From a checkpoint of a small transformer trained on Wikipedia.
Architecture: rotary positions, untied embeddings.
Training: a variant of SOAP for these matrices, 156M tokens, 2378 steps.
Each number is 500 + 40 x the weight over its row's rms, rounded and kept within 0 to 999. Layers, rows and columns count from 0. Numbers have three digits each. The size before them is the row's rms in percent of the matrix's.

# layer 5 MLP down (transposed), 512x128, rms 0.175, rows 227-263, columns 0-127
090:514548512497483462538537448534461460558507548485513453502516434560545500534496512450494546474519452510499491543549438428508594468478499533549531452441520536453496431570447499466519470513606530503456514495553447542452474480504492508509527444435416487435537542512487518469522483415428459489537479488511474514539491443541484504533529518415493534462467555498482472506573496444551560450526
092:514568469523467554517488445483511504486468465516451432520589498475447439505514512499516567585525530494543628523502473501495504484446529532443497557498475493444485473507522462483467431543508524493499560538501440473457508533475470466489465507479466518538583559462489522515490455525613495516525496487442459510515511515599453473459481542494424475491538539533397452477496466554526491463441
099:486423483395550479515483446530476450474440416440539456531532543456520488463424486508501527530508489493469562469478502499526534465412487534515532463452499514472465466553463482554455469533519505443467512485515572501508479500543478492512508574500478493514498543437502491537505538490550555434541402450522526602505512461500510494513497428484464413533545489514465539482530449484522492618502
097:560480502526458472466496494541527520556527525464470476504500461484518398467493503450478549493475456491442464538472487457456487516480480430467447498495505510500461560508495489447545475522547525467471479490483470529513505483528455496460511540457456458457494548459489463506533461397547456541567556519546489506477439520486606448500494498471570637608519472479501538497512479590436537451534
101:533483486508485483451520512522483562466500498551474517422519592455532530528541516554514492545477543477508508512494480467503489558495543491616531465430510486528556469494484523535462549576458508533480462523486467578547551518460550422499475436545492479494545445501598429547509503486491442570527540519517573476492502495561479547531473496446469598494509479527541514571455459517571492478464
103:430504515447461470528451499492485484458597569529505462524452442442532561495501505499512510509484513488494464478511465456487497485527501507446527523472502497458485477470582559449445457544477557447455489469533589488516529534540509449492494525523480457447470519404555429521570541443518499502518513532454438608519484473515510554533529470436537476425506483519565527416547473414484505473501
103:403607600529525512447472526521529492506484526528541443492447482459525516512509520479493574468517500527409497499523449475522534468519534507531485558554504527506449509555523443498468504478500479532581421537523505473551478497480454460484522531483535581547434480511540453481494542515466462466435536530507471489459475524432494524533443505478499506585455576460472541430451409462468537502485
090:439500472492476581506489521590518489517354474429450492478511504478530425502411530505537493451466471486434452478499470473476498513550500412520450452508455444419521549512467513480530487491517511461470493539498504482492527529483468462477506440463512500503506567446493554515505470502389505539467476433554473596520463448518460476427513483451464482492545498452443489497482518543494484451496
094:532487556516466542488537454423503515473545538462503498503510476514557487542504530485515485487590523507500517491495472553482448457428486586518511569514495547544489508465586517555501564512541426535501494529557480512554538434503498472572499463469536568500493472467571495535505507587564479511483496535478505473487504505491507455473492462530477583576510361511493407531486453477436504540541
105:561518544558500471466523558530595507538477515538474583436566533503461511522461544502477520478536479504531516525511541406482421462447471508527576442547473495496518490501458510457520495558504503486451571494553490496495483392476522539541569506514509543544534466537508468540513534503515477549552506504513517413502511527426541395481512505478495562539467400488473476536461537516480498568490
095:492548468467552524430505521455492463561454491525553477474541496565462438529423521481481472492505519464479478452524479485516499488482498460422524492477522478443435477477390508502412501487473505469383490438522465531419583436491482464462456462459546497442489487464497535536528448458532448508510525469534519533472437470510484571492545472419510531514536525522469422500487575462517524496549
096:537556428576525467467517541462522555478534582438549453492569525529526435493440503573534458485451499520503521466535513562517494485494466474525459535468508437489464475582500627542426523519466495495518473566452495530490470509508534459472453553475465466554475484484538451524470474605518567440551459532503523506526412522525483478530520523462517495535513501505555459549476463451475515516488
108:493454563513523518533503554527601460467498525460546426501483460435507547485504459490522414461448595481498515489474549551589427445512417472565461553532469511542516574478504524540473457509516545493452531454527446539517464480497507488483583458524519516505470461472518476529449502594469530506517522520483521508540528527409451485509438465474474456466527536548590549497501502501529496506510
099:496589471470458516472508524587443502489511460504513484470539419457458488530507521488486480428552582473520516408467534415452498573501493396522434460493440527473456506526535489482505495500483452564443400465507431533502455503547430501486468479496469466502480560507487538490497476523532525467447543453478505435488513494544448460504523460507574499465563518491454455555474515481484554513547
093:555528507528473488510517546475468534474398517483548480466459488464514470491510539449515502469457456407489570502464526472507445595550471547487516505512516484547505534490463581523531495533483521497393564474515487549471498476577468520478530501514442396515516512519496528503544494433537506539602461526509524510505409545442554478526513493511484443538581507533510583451512488453502445507537
097:479545481463492484505546562437504510614543464473523450495545442598502441440568516494435479472478423562556519456491501536459424517540426476505495495418548466490526508543539523544497499414467507503488454509459474476500494489471479519503496483537486486444491502530525528477469486504461522494478426389488513501495521473510508531573559513514515474529531546458600502523494446441508415491475
101:519488493568462515520423520475395412557533577451507565528545445516470535566488531518513504518481524466529476485508479497518467495483463521430482441522567495472526407457575471509519509584486494498507497493520458563477467541542445505499504481493535463516453539478464531469473537514470490508492437416557452492550507534572542558453456546461537489474514536553464521541562555457538530531558
101:533500448451558551463474514469420471493477472446470566561500503498492509515497533562510442470507500531563507518526429539561491543462502538490548440521538495451529513520531434523520498518490520535484554486509542495540452479375489530481515487474508506535538490501552520498506483502572494500533459488497536569606548493486599559510497507441495438565510531475548543583392455489538506478450
099:551529491564455467511535504510462424468567470529524468441507597476509541519469537494465496467419447495498456556473558486518545541511474468492457475510467514530474455548536482514473517460550518578605482500483549492501484524471550478483539535536513508511541427532506383523519502457503485494454479501468463447538411514503565464438494612444502489464509499514517551554514489455462472437457
105:525513573585527509531502538495533474571469483536522447556474481451482487495562479490472454502523593476500474503466427567520491485462495468512474541464410492495439490592497454455464569472533475519476509535525394477556447564477520512501531501504541469536494440514486463571515435425457519442501549478478413526471501530448549485477522510500453432533438524439532527511507492547476487502459
105:528465521507534605473488515488532488488448511497450430485505512472520410477575477484530535509463527490472465509476570441451468502420455530499605443481465479447470482529503589566460476508510480442512545537520513415488519468486428437460502538473522524544508490521441517567474431515452435557513569451502500528522520456436481439461513462464456558524524509509556499532534454504509495489544
095:475511508490571541463513482528501456473482439611516434496501477520501507474499503468528460571525539486505503467486507542478510481515548512447513510528544494519439527524500490492494463414432511608539354517551469568504500412479523455476476500553505566520499479578535519460520547508550508559521463476454478521486529493409508530503470519495571531515480515578466515538486435506442445537518
100:592417494416495539518533538504609482530470522518544540521501534506505574529577507466534510429458488499584499494518575464518505467463526512517569456475551517573447538503444471519498519512508497512518510496553522463495480499481465513560537553459510531532508528479564475456498480505432542479473516506479514587471480528491513508548487519474479426458469551640496535542481482547496587499505
101:558423537503462512458479531588537492491540452547451503490455465532564463563470436447463506532482460509518528477516457481473427459466449531506505432501499429550423522447511518455505470582456509481557416518511494470508503451504469539431455544454511492472534493535483521455449516515532502475541424570470539504503574559489365494504513536481483485497473486493492487456483520475502582471499
101:498495498451496511449558510510434547505509526487516504483484480554490557527510438521508443448476457442490573484493551458506506463555512529509511502485462455525500433457567522435473504496475559505527495469536492502480491536448514484418469526524465482409523526471427440477415556533558561499525467532492491497454574603494461568532449523475534503433487475368520468479467463501529508511427
094:483496524501501517521498476446556459597441545477508517490485420508522426542455484419526436553506497436525518476513479517500486516481487494601409511479530467452479457471445464492494522546552496483524483571440517494517516534523445464610516417529522470512504533504507516456522507491480498486414489511479493481491419413533585557444505482508499540514506437542465451489529560542492424519508
097:479471482552493545514505536504480533517512489581505561460489434506487457420505430567524568514448481482505538479504472406480435479513474542457483512506492438390456475472520528526599534494486498533485480491545522517476465442518424541468486473491521453481416515597552519539421531454472555433505532496487503455450463470499558516494510476486493472500446442517514473564562491542464550470543
104:441494457512463536480454536459586502534491520446492508509559482451553397512453522506462454476530526485552523519537594547493477478484458530470512477547488546486508472512507492491505475492432485466478474506477463485473478520558431484464531575388513488500459501448507493450512501474416518444469490492516590516456559490450476498583454543494543559527593503596508535519501439454542463511519
100:498450567442467473574505534498493429486493491522535472477463422518563423508460470481525472517526475493502552506510497563503518520516542490435460556461520466482415450455509519507427526523520555490444531461484459502467511496529486505498497470485457434489606543548502522501522461397524525471544558485483471533517471497525476485517520455509521408536590429461430409538454468474493474440470
106:599501544428431392540493532590496542495477513497467522539463525519479511423515440465445577524507525517431505506561522527538538445442483469485520512494539494560512481445445601494467431513556505464470484492491532566493445462496494493470500506494425516448486449498505497540516504456507499436427508509467495510463479475543492442484536476507467543515538491504425552450481543477587501467455
097:535480502514476506438570453468459467545500466578482471550439527470526521472441461438549543544494438460481531566483469554591542589473456510486495469492528494449449550508498495432528542521541541446476485503480471457557440464512481485463497501527404482512528528542513472477495478551551497480498435576487560496534541504522509511559530488564476527517543555485451425444502444464577541487536
091:585449476524455479534446503493558514487518462452490520505463513459568535518568557465539508432454562498468523511422492494518495489497458387552441490506456535537471553514517549549433543511518530541472496498554551578550514544462587459489536548475526450504494510485495463512560480518530497478472494472519463489471522568518489497558612550521475497542541528541511490434450482483497401527491
102:497477483519477542440537461500513514483432463535554411565460529448488481578565506437441491533504495598517479517513440502434523506462495450612516540484484472511465470530452506508459487519444448496528495548459496473483510503547443491502445576541491566409503503499505515485494588555492454504411502540543512425459536505526437463496518469552540504433440505540460488483493531487504539503520
093:559501448527510523490523503567429513478518564531493560499493461539458512510466457461506496491591482443511463496501510495462464521474586562535544477514501489469576462476547501542462465497546481550457438439519587513543451536560491500499540491443514452488551509497634493511492534510625512537490557563524550487548489489525488512463533500497450467493472431485482467545515529500566448546539
087:475575499576506470555610527460538487521460488503464531518534497488420484502525529481516414486502461524541495462582458466509429533464509454503452523506416451473517496531548537467501498542520476504570453497445520459515468482465497529429581519601518578497452463499488535510489563474466519578504543528484491494507507448416455482453581480491527500502438531481513469473432500539536490491452
097:476563529510502472490500531510464498515515588493429550467513418518444483530496524528476526502477520478505477603511445468530457570518498506460416532555507479572413446436529531487494483466426514494428464493480523554473554472477544429535498491530482497462463516467539521490533513511448538450487541530493435545465582500496527456510508445407480501417475439580458452525467449499494466495495
094:493499518437521561506443498457545491493497436502496505497528520449517531502464454558484568483481470546469441497528507489517498526544489607524531465519475580456491474488485524528538479542539505492472520530463553533500430486487556481567503504485487470480531432504494485502503537528488507495484586446478483510549437520581458410592488435506470477469413474492497416534536606527541398457517
# layer 5 MLP gate, 512x128, rms 0.19, rows 228-263, columns 0-127
094:472514427458534455497474495462542490444519513477464492551475595534408507497463493443522552526449502536594465441453401529461510477552462515518531475489435551484492499477518538473459464499510494562464457530486490468508545532514425521503507491530477428428377499533509491519559461562531476448523515496509538459553475510434463487589459495525506504527532520498584489512509550533535489476453
110:418511561460505518463499572445571488455498501565447499443453539428522525506496498485497480500477527528516472508527428524478487593463470539454486526508594505476523513508521495487497468527471438480501501437459508498501477476470484438535537589496565460513485497512566474441457521529480478507492545442463495536501458551545493538474533526640495430549491493469498422572449489507559464518437
085:487525521486489493502481451510502561411515509418486445478507515504456496447481466528413486508611499456577506522498471509493534528437536516464461479471446474472553547457478503482484516465473512524493539536511456465572506491464596505535425516417534451484580465508484526487531538496548450513507458471547472548467469541604462507476487478498433574503493512538585474471555531487461529424481
091:489489465464514532548473559445460512482526479593546570499488490488521502471501457507451451505525540448450429478486473471514475488481486430474518450492602516430442491512502473519547464494518501559513440575434455549530519479505530565546571479491561504548517519639534501462434469515554546497454564507551437508524447505528500476472515494523466535501559485495488496474522524404490520526453
102:466449525480504497548534544504543474474468577549471430597464549519468466445565551564496499439456526487474540501485534401531492515454503508455529505439503566446491433405552552501396484457551496570530462462494488456557462504542541550503419518483503502547465513516454560521509519541500520541493505542437533509545522450497458446515538473434495504486501512478558514507503494450512507469493
102:547504583569520453514387439480473553518548492492525470541463524551552446548491477479548517470507557466482501468499470506449544529498391431493538446448502478472426530453528495499543509535532500497441501526539504493462549426498479478567542560466531478478471513495593461525493487467507433538510477505465470549486491492513568417459493581506502480508529478510510455481476464489559466597515
078:440496497529427467499466510545551475554464511422475481471521534575564439476473547476527437439473510628478548569523534512477469490469452486516492564577497494436588491573539481479459570547564562449494548569457508496508494452526470494459560480481505551473531538488468449487468563486491527474458486461507542522491555498518509533523472481480501483552488557513476452537494521513539531489433
092:483439481500447511524506527446464504539419477534504412557521504538501530462537477454485505553463542520583536497542481512525457535445502489475466476462544501481414511517542535454440490510465521465431537526419529438541555425634539513521456466522543510495501527524458493526543451477447483591508583505456482456523500556514506435442500498545473542507547479523558459480485482491515453491516
097:483504457470428518488553512487455440441491439406563548517502488505527494551511496549480451510478495490440466488450498474463488534494530491512453530408499454600504552514574486548527543444525529568484507538636576556488479525461479581491445504478479526457489527514549467514462504509497571544469479493500544511452532498495532546510526495407496456532491513532501458505454444570536476520503
097:469465528550488487467539547518466568468507525539488445506468537529438438502509532490536515559431487456516457501432479478460506533582513490528508468502547405502474465471509481577523513551478535524526474436456443543495450472518475503634554453507484514462478532514452516515466537496499497498448573503463457419463406462489494532526505525475490509544518529516490547502634511485434456486519
096:484527539582619411446517483461558471503488518494551505466572520599520457514437488589519440489493477465517450490500532522454472428488500516506492467476542506503445556588470541547473495480496456472481455464459507479486425511511544509491488541519515398448505476532554493481442508513492577503485441487449505514523460486514474539546500470428431550431498461521513495503472448479522525544527
111:481460472508555509529482396487495489502458445471574541439498523505446528413528482522543569548441513487448527468501449463553467496579447478503484480491562486467471537569468488522495501473482508457505481465510485460541540428521493539532449506537504463478492558512539417484504441508520513456558472439436480565559466490557474494486496533543526531507394569506419532473506519495468521420550
106:498500435526490450508536449517539458505433548475514536534511466548530516509443468567453548489496509429416584512460504530522546565503470516521506503480530551528524567527525435505458450475503556514492537530454572524462478464592556502450493416514441541512457533515543494483538460509523478489537457493517516513405440485485443447558487494536547507482410571508526540538443525497547510489437
097:522535522546459555479522435566432475495510411457561515603478489543496511520518503445473578433512498571509449427524460506498601574552532496457485467536496493481481465526470442530441566495496491514459472491523503521492494475444483581501532460506488531526516458507461520489409532569443484490503483539459530501466496476512513556557528465487543565491526388447499472499461506496512495456462
093:525456479492492504581487494498508478435502532500486462500430512497499517426500452513508506566443597643469560515438520462489465430501469442446478557474454556465516487513534507503598520546466459410507493485516496592463504510488419462507468539495519451554496523475470541440501426471543499481475459514519542529479485482509514509495536448482553464493479470502547570492566467492498528559486
103:521567541501505480460496445496538511486531487402464468501483478487441539454462531554462507493505399551430468524482556519479495478479503527543536488586572499390518446525520514527487464478533520521490460473482531555510471500473428507472375495509416485521498539556534418455529553512518525446482521490528486450550529522525458443514547472520480512425494483573455504477442496490556492498444
108:553467514470521546533439453536455574487482490527499514488493433485453488503530532463514508442525526458453469505455496527506513522491462464504508456436433508486465541489505430510481463541514470488514450463431467503523522474561540597547471507541540412456420484539546440484483525529549538539382569525525500449491474520452478574553547497549482562520507499530613560492520489526492445493489
090:455461504527512520516431542545400457447480536556497533420490520458479478468495567522440505435518464566540535523503514508442497518510421445494466526488518469510519547510540589512519545548465434577528484502501485512506486514461495526538512495449491513451483528484512483475511488546574551511472469466526511538383532544446509499528514415574570520457510531571518510438531488423534560503471
106:439448536478545549552456452471500553415526493476446520590458568491478565499485504465532484397478477458460439514527476494498494439469479535502520480484488494470545538458469542475511484437497516579507539508492564540492458484451507569544550503575519556480453548497508477461539502529532486526523496574581512418525481458464593496513538517472513524467582515532519533530484579468508495554519
094:517521519483493415504517548496512543497461480512480516486573524500597570540500517510549446441475537530477496519475534502541461490471526459510433483516498505536542570490539509510463493542498580474498492504491485487529528533518483466459448500525458417585467512450604490446465544464502478390460433442558549488472484515524488510558487463564545583571445445516530421511478527535507552490476
097:542504483472583502467537502526503472526477518541512509480446515497518404413496530440490473475473485495543470476527515542466577474528482480469572484482529527512529452455525394503536508446421450556540430520483452492529512426481441555528506507501473503508469535547544441436525495489506470472523518444491470514491526531540527554499528463532561507470480479549412474429600471485474451446591
104:488486461511517490547532495481466523502502486548429481484544469511570452565489573484511539511509390572495461476454535506557523441444571539457528515455471489496465516429503546555496534556429534504520427517436507468500470520529465552511498439453567505492471457439477556500477498495473501497462479494484434416463531524506402537494563481479501514511551489483582458555551549536487464441453
102:468469525476499506514427532418509512454485423465545442529468508492576535440539487471503527542549418494491549449560468551509426475486441510484522465544500511513463472505517500478483480461489542491526510466520541448458445456470512476467459468479531514562567525454415516459460517375503479485531440461451551540503411486608465537518526513456493559524531507513436566487488518498486503468497
093:480507419543555487477453554495453605441515457439517449591519448508521491462467533535526524545486498552544475411467469533512494511466539456598540560461443488484456511475419518586504506498551449503532457533500538521560528494448545489485449486497462488505484459432499471500447564503425460479497493503486531536503508517507472488497453473435524510502506465560623457458488483506499509493501
097:425456480535486522442525558465481492512499474442497477494449487434557456539465461579391427460452435487538475519512492502461484480568450487529536547410443488462545470542467498500465555488478493450525574460521504492493477512477468460514528481524429473551515532527465462471477434446492520539495552551428451510412464468548561491510509548521505547437529508510509483438519446528550470464525
100:469524498471480545445494463491496504514585453457488457550519571523470451492511519426526461495455477494439549470521474478565485488536434473500454547522526589413456448486528430500582497540527487465418523502522508524485544470524481553477510503534490459449409534494466420473498438491512548488528480487520498467396526488424505540541503515505562505500488594424489443530522475518530526465536
093:482443505533471446478525474435487426526568492451514500495454569475492486465485498495507540449480496540548479515507514547435486556516428512477481539505431509428505481498526503460443393526478477536611485508528536463475489419523442480513453552529544524517458529516503486417518430514487496488490483505453507430470517491476488489538499510567497632550570490524437481544521539463543518536558
106:531483487494472560484480441487477478523466509453611461481478459542556534549432498552475481514469487531522574469486504473473483514533422536443477451476464516499468579494507566490464534535527493476503532480476472518515473497562481555499410498483531438524515431569499467451548519505581476448489565545492511558514452460568495430465523569564443514533588505503475537529481550485489419510460
104:456497524440566440518461493529573601450536509547475517518476492460508456444436459545482572548544502542507497562454483493607522489484491493506536554523477518535535470501518554493552538438475526521456518550509625507530473528476492449479520562471492515516429490502497549510511569471508506404499442524447417474510510485562515498512500429443482464489516461495555499458511518517532452482450
095:579497500490538465498466522546477514472456547474465466497590516514491555530416564450518458489513587467474488529517512486527507461514518496517549537514498481570550446442487461514493582466469516462530461542544514511561491496429490514474525488484597477484536492406457513545476513524491605472499547447550510479551471494455543542500454520456503519640554506459551483478472525525501483554489
090:587555543485501493543541482490449426502530531492467610538438424493473532515487452460479509527437494554447504482558426478488534481512542461488548519501456523453480487488497515504597421514531424478510518502564508516519504474522476539532488499497509494427573509508494451511509530521519497449406557501541525457517438453441438517458484490499565470571468485488487470600539473544501445507473
114:447564526500538478420518494465514557486477518498618509480405473470522538525501470510576481470503446487541435450544430484468458519479511479494510491512451497483464498526514583471480457544452481529547477520457542468522526493468467433533445523505466547522478517458469489479510467583507414428452569553483463523509495529530520511549520492470513533543538502518582414483560494467461585519560
105:428484479468500487512534545524519460492492561488489521382488445539493535502463481395515520462516518424526513509511540514541559469462484484458498491563568480423500479478506515495502491506457439514460464508430459523438476517447467448555523545464498488448488472464601525521551478426489487476497451501551528448528431504513489452451401474504583432485497463438518476529484452543527515562510
093:528464493530514535518484543505440507509474448487455518542504482509466496540569447571445469474514522493465474473539444475510524532528539378511429505533507474555496515498506522503585448530494440553477485478495501474436526527531504506550540551469492595439386519481527541453530529544533585559473488553498526532512494499492445464532477483524479443520510524438509378472512564537515515510571
101:559568506478553488612517504471555538484472551504512414435443460498507536548493497500496528458571493482543536503426544488506566511477478490530461472409503519539461498498507465520409471468479474499479548514578489502403543423489447493507566393494487475476449517545526509506512514482511584489491538508527495567542517439483505517525470486514484488466444502455491490515560568523448497449449
103:513565487410484487509533542511619480563459510553500512508479474525525516545473514520543524483551437485485517495490520458528478550540463588522451422504502536499474533439501504549533534533482496514514533525416525547549459466513528516503537507558484486549512470611483546451506517529487457539537576518494510553473470583526512501500460490594533493442524477494516549543448527439543544542407
# layer 5 MLP up, 512x128, rms 0.188, rows 228-263, columns 0-127
092:497496531575483538450516579431461450513472481559514441440484487521452490469516483474467473538486476491469532514492466493438446550491509499541454517558500461545509561468408557491450582528451498558488510530521518500468582521429437510506468506497480528525532497533467471525566586457461462495521437409531438468523491406484438577514508550473502484441465515536497536461467555530522502484523
100:470555489506463535501487469507531485422478449523514472594524556512617478430519535494541529462516492548530488483487450558462522440529421553436477438547449528534541501452459495464469529587509480479532529496427517469523503511485424529508499506534525457530524497553457504519453494457621510470445492479486597507435521496500514551546490500453457537523464545481474545569507546497510500539490
094:505500491557537491456452551495491509560526514481471566567494476532535484550567512517628447531368472514465473483480485465548467524523512573465504519505494485513443484487494500532525491501530558539551565449447530490461484476529435497462513467507519541496509491548479445455511501491468554489498517478525549452458509483501449505562474570454519455499542502456436573536411450492599459558506
099:575418497460506459512522482560444526605503551508555480459496598530551456497544562520499521486455440612515537545497482501511488528509507493487456495484510493467481502443496477550541457580529518497545497489517492441499510454464546482586483556549458505441493516558507510500420464513453432500548476451457481441502456444492453564468495449525462513537541512534521462483512455481512503564567
099:468429439520499513466500473495566560500438471507482440519465562515457517559499523496487461470502496471457451523489528562523479463445501426526530491481512529522425494528468556534435527458545515499415554462459446494488457501452504462554490506529508532531509515496460511451403472497513582519508490498548541419521479547444561441499443473469468493485413424534488550561554568508529444525549
110:551489417418468460503566456509498458447519528501422548565526424512479450424521492537493502543463456543507507478506521533566504507437568477558587430468471505527485456534513558500477466462498474464524524508460513462488452508519455438527491447443496496485438521474403527463446530569543530477497525491537529523502531504481544538514542496487456497441529497623503496538519499489532428463526
087:503567485530561539527537528501521444438488491504430507511481520469515519424476468546472533513523496497417464479544505471508481510494528511536576529401428508498483428403491502462521446457519465432518386442497475498555522536484504442504448515505444454502512510456496528503541482450502509470516584519516510469512483411461463476456550529539526435512465455383540562509501486507516472465520
098:464459553525517519556522549549465557546441466523448453518496543525444517514523451510501575500451538537557572488464521513505502517460452443443491436500543520493466494498570531460500496504459559407458516558525508483480523460600501518524505493557483492541586514544479395508568475507494490565496525516487502470471535554519462424482526500606574515556545519479556532533519455510506507519507
095:498500479505502518537513520516522516596582491537479466514446506480482509423542575557525485523560533435483561545509550512488564533532472488514507444537521576487516521433515504489476496562438519379529493529446477465453504559442474450541540509515555445517514468502483543508515473490458522474517411519502453538519504471467491548430544488509410486469521566454503607454470518484480484466453
099:474429466518512500487520510482562520510486526548482465435506521509467415543518488500377495496441483459475548508537473588508503424554421470511515515481436486539518449476433480509526493568471495477554502537523551488470509576427463441464428536512570527518467487464449549556434560541575508466515514500501502568477483479551496476452501512510568468491553562528530519461487500525448522518550
097:526551562568563453466481544445486511509543585517531545538487511512486507491393502514470474474575435458481462460464572487459468516495503506513447410484539466478534520607412542487512492464517467475546414501470506481440473501499519478539550510426485449449478476505515535456474422507479515533442456500494555475473518488462435507482546476458476507437503448491534493444464445435491539501512
111:439454476463503509543564447521393478485431517500514501543535430492492540479504496494473485561468503476527561559501461562594510512488512512580582471499489461510529538490441576485518555471526509533498523465528489527477506529547503525560436476580475434477481437533499509484488501488457436443473542497528458488523571530432487437483534560475533522576459563501505580458561473509474498506456
095:492508459586487538440485527557537516457456425512547497499487506555467494515522517442498511512587511524504520502503519532482521497470506572510430435526510429511513572426515496515532448485464502535493451425461460536501526460466435439448413514506442454572500487486503522603516571405507451528491465470461450422518461504450486443479521525532545473518447583461525510514471510520501509520492
092:521481559518492517489491514605528486442551506490528504559447483512452549531562421457522473496521508556516515513503488468563536570496484491446536509531538510491470407474541514480497532481439488519528520472501560502500465592473412520504497535536488552498522466502509519493451398527523450491485542456411397539572592470508504524444520488491548573452483442528552467504490520506550512528481
096:402455474486502456593570554465451467516422434526503524510514526523461503419531519532498428525419529506531567491518511544490475443529467500460463496511490598471553468492549466572528512460559554484476487456443483509530505480455473499530540497469552454494449535505518544490504479466511539510538567503531534497383457536476516499524526530518546479483532493469524552541587449475456540523539
096:466548485454502494585599493534467478493465501497549534560417592449430465402506507530468571479493479514484472526526514499527462537486506486527458527491542501513501495477465577424527466580500553495471484448528577491506537593521502538490423500580532498451505496519568472499503532543529452579459560518493575518522525539491510517515508467528507560519523547526518533464532557480540502450516
103:517456547516478535470517543459490494407592533500567490484482519495470495504452460496473440486456479495514414465517410440444509477499519560429572479435471540526452531503508519557518417434489458464564573509576539520507502495514527519460490513417475508495517436484513515501472503437478555518505460445516499502556531438514517455513561564518512502518446495477565517410460487525501427489499
099:433490552527511524546498539466479447438493504517497512511552483519424494490532487428500533489527479543474424479519554508441535505539425485473452480467549523488463603476476443452501548476446518566472497494463606429455456481511534507452516501499558489487483503533554558527484440509468517485551437460472437507463462574535472482458559540531497473433475481571533480534571572502461492452470
105:497480459462499496531419435524540532435509520456511480532508504529543552505528498503504571452531414441483476498509500485469523473508521498530580496480459511463492513511517555543503502512455506584513610514475595533465542480484549517501510502499511504442458550552493465518477537523504452471464469587570557524501462512479568496508513532446577531511544502483520524550511514509499621613573
098:508482499404485506475460521457469475469558550518475550441503444472477500511583531521487486519514503559430512548489496500530431474413528498448568461517583534512461495502541560469495481499554482567519464491567498471529509457468436505581486455527581502446452521491509566489538495554508509497487542504483511501526491467491405509503534517471429431511466546546534579511470521580421511538549
088:497551477532446506523520509469464461540529494513483532530515522474421531498591514556521545543480553490577525601487570484528442524492468520553495540504528475568479560484506540457512533503514493471496488542463470538507532511535525522514462494492526467481484498471517556530542452543400531443431460455518480520581519488478506451473521545505492565546532577491596444455544489459551576586446
105:492521529446543455547547524476497544479569517445511449512514545571510449535454493522544540444479520467571475535570497496513485473528565527456450481371479465507499486482511482422540544502534523546519488478498507482471528550573505478548515514491478493473497485464532572458528491491526460523539469501434464479476516463423480457424551446444539555407499522507516577523477561570489515583515
097:426505509449493451472460490464541453496546516462509478547486497464579461476535561506535509542544473482467555542496521438458494435516552535537485632536512420577537565498510530488497494400508539541535503492471508472528576466456490452456459454567588513542484478505482508515501483501517462475524514432437537472506428513586490531526589478489467515486471523489442516509435516506502467500495
100:384453512480460555448511486484451464559516502479460516504539460403545523504519455496566463472545580444489535581501531481498548533473473462526499474453509490532503508531523499480475562497478547527443505486576486483498469471532531443508520513481456477477519484505442523533473472566509543517495491547535568491414523513558598534530438535506528535510463413410520537513550436481571510469509
094:545518412453446523496469507552532550445525480547518558546529537511461534459496500525534474579518534505479455555452489471476569468451540571423509499512522519541530541483468491522445427451488499502529434450504505562485495444512509515382440591477535533486488469438511532499506495504533480471478515454523459501536523499476527446488452536598508471589527497487495517527464508388499499494451
100:506532434500543500553522521475501527519469421435441499458488438516536492560465488548520524545516456555535477525504499432478499519504493525505483468446418467540471547561501565510461484418436460525622466500470479473493501499496541458479511527535422531538541525478561528351589525510537483516537543470538492512496538564487550452460507468555490497523509432543482498454489533497517493501502
104:419479467490466564480466444450498547572508541504423516483422440498528492495430479462443416557494529553465558501560468426486520481487477514489437541441523527548520446542501457461558489461477529557479428495518499496501540497483493428501475502446514458506530464487489541502477534590493573472513495557493509534443482485467539544562554493446456488563446462468510485503529446521540445440502
099:490419428562573560422486470438490481509538474554527505480486556497497494520507477468460562496497495491533529414511559461491497531494528438492555495446542537426531589506497481541608497493457531441561526468485480504477509529508521446527476550499487506521468471522467479550497521547487513530440551484438529501474459541519561567414524540512433474541524534546430497508530499480575560537530
103:468537478536459500518479523542521507527462489535520478504458490473573434462516531516488490549514488521504508472506584521524406472571452506450422479490511543537461513489451539420531495490507463502449522489509541556578451517516425439497461561499451516505513533487423505441448445455509503458516511461433422432486536547438536537559549521473458536558571561549443529524480440543511485472523
091:468474493459511491480515459467469503538569489501520461470600535460479440542530512466494526507491492527493539412548524447541484490524535493493437540512514567450530480445483475485478397577460461495437515505490470465470523426435467543511469551478570428435494506547503531474543490485485511449518504444501548463511507541411469446505586565546586477481525461449512464500520505487451570526454
092:490485477499452547498508504478453436515513488491516556518448514564505513544497468533470477437483529577438408525553481508541496517530562454518527509456400505472509490468543477515556491508579516537470456521476528583518500525493488558455511467427459503439564562509564420482530497507533537426466521511483487402481444471426448448471523506505577434472510486425456501499508484551512502512445
103:467525461469500530548545483478515544484503514460496453519410473538474453492482439549510515475423509527523507499549411511501548504436495506549446570556429560529512538452534581513549478463472441480497480484471505465458463508537548576520515430555516492484581482512517456498472561566535579512456485476558502469461529546541534470491441556515519587492527518501559449445502557462472521491551
091:505540536496498489465473487541426530446456475478488468482494476485506530524440532522391455593462487608493476488529411515515532447557523511520505517449494456535571410586544485548443470499479600507488476463516429513506496514522542530500507543534518561497498509462457551491486484504469524467516517427465479478505462510523491508493489458551509567526531494496506582528431489473602544453535
088:547550504431469479549529512489567480564511417485497543501536491551414573512464518510439575442515495496537483536534461512445467479425493539542497498501455450516479529548546499541489536546490467511543459444518471526474495491553518444485505504577446503453445585496488485458508528569470526609514526550497539477531554573482512504485502442589465497484519469460411460494484462453523503489529
098:499467501530476467483515496510523421535467466530516564570496518465446437514529551516535515528543555497464514506448495550495546482539476484444482475510535575435599493473487521502531494479494518587554509493467554491498496502517530510481442528457502484463476554560546484418508565510483539545523469414574447498498515497533428531504509593462486491542561563555496517497596536417474483554557
094:510572512473544540434473478490448480481489517577476510529403559462497529498464553538468499486507509552542497442516550601507481468527528495525505534486467498502522520472525574485503519518491523469503548474402551500492455487528454543560507562584499418423581511520507540513513519513527455476540506433481479418402527525512520503475524556555555509510416472464508437529481567489528529502489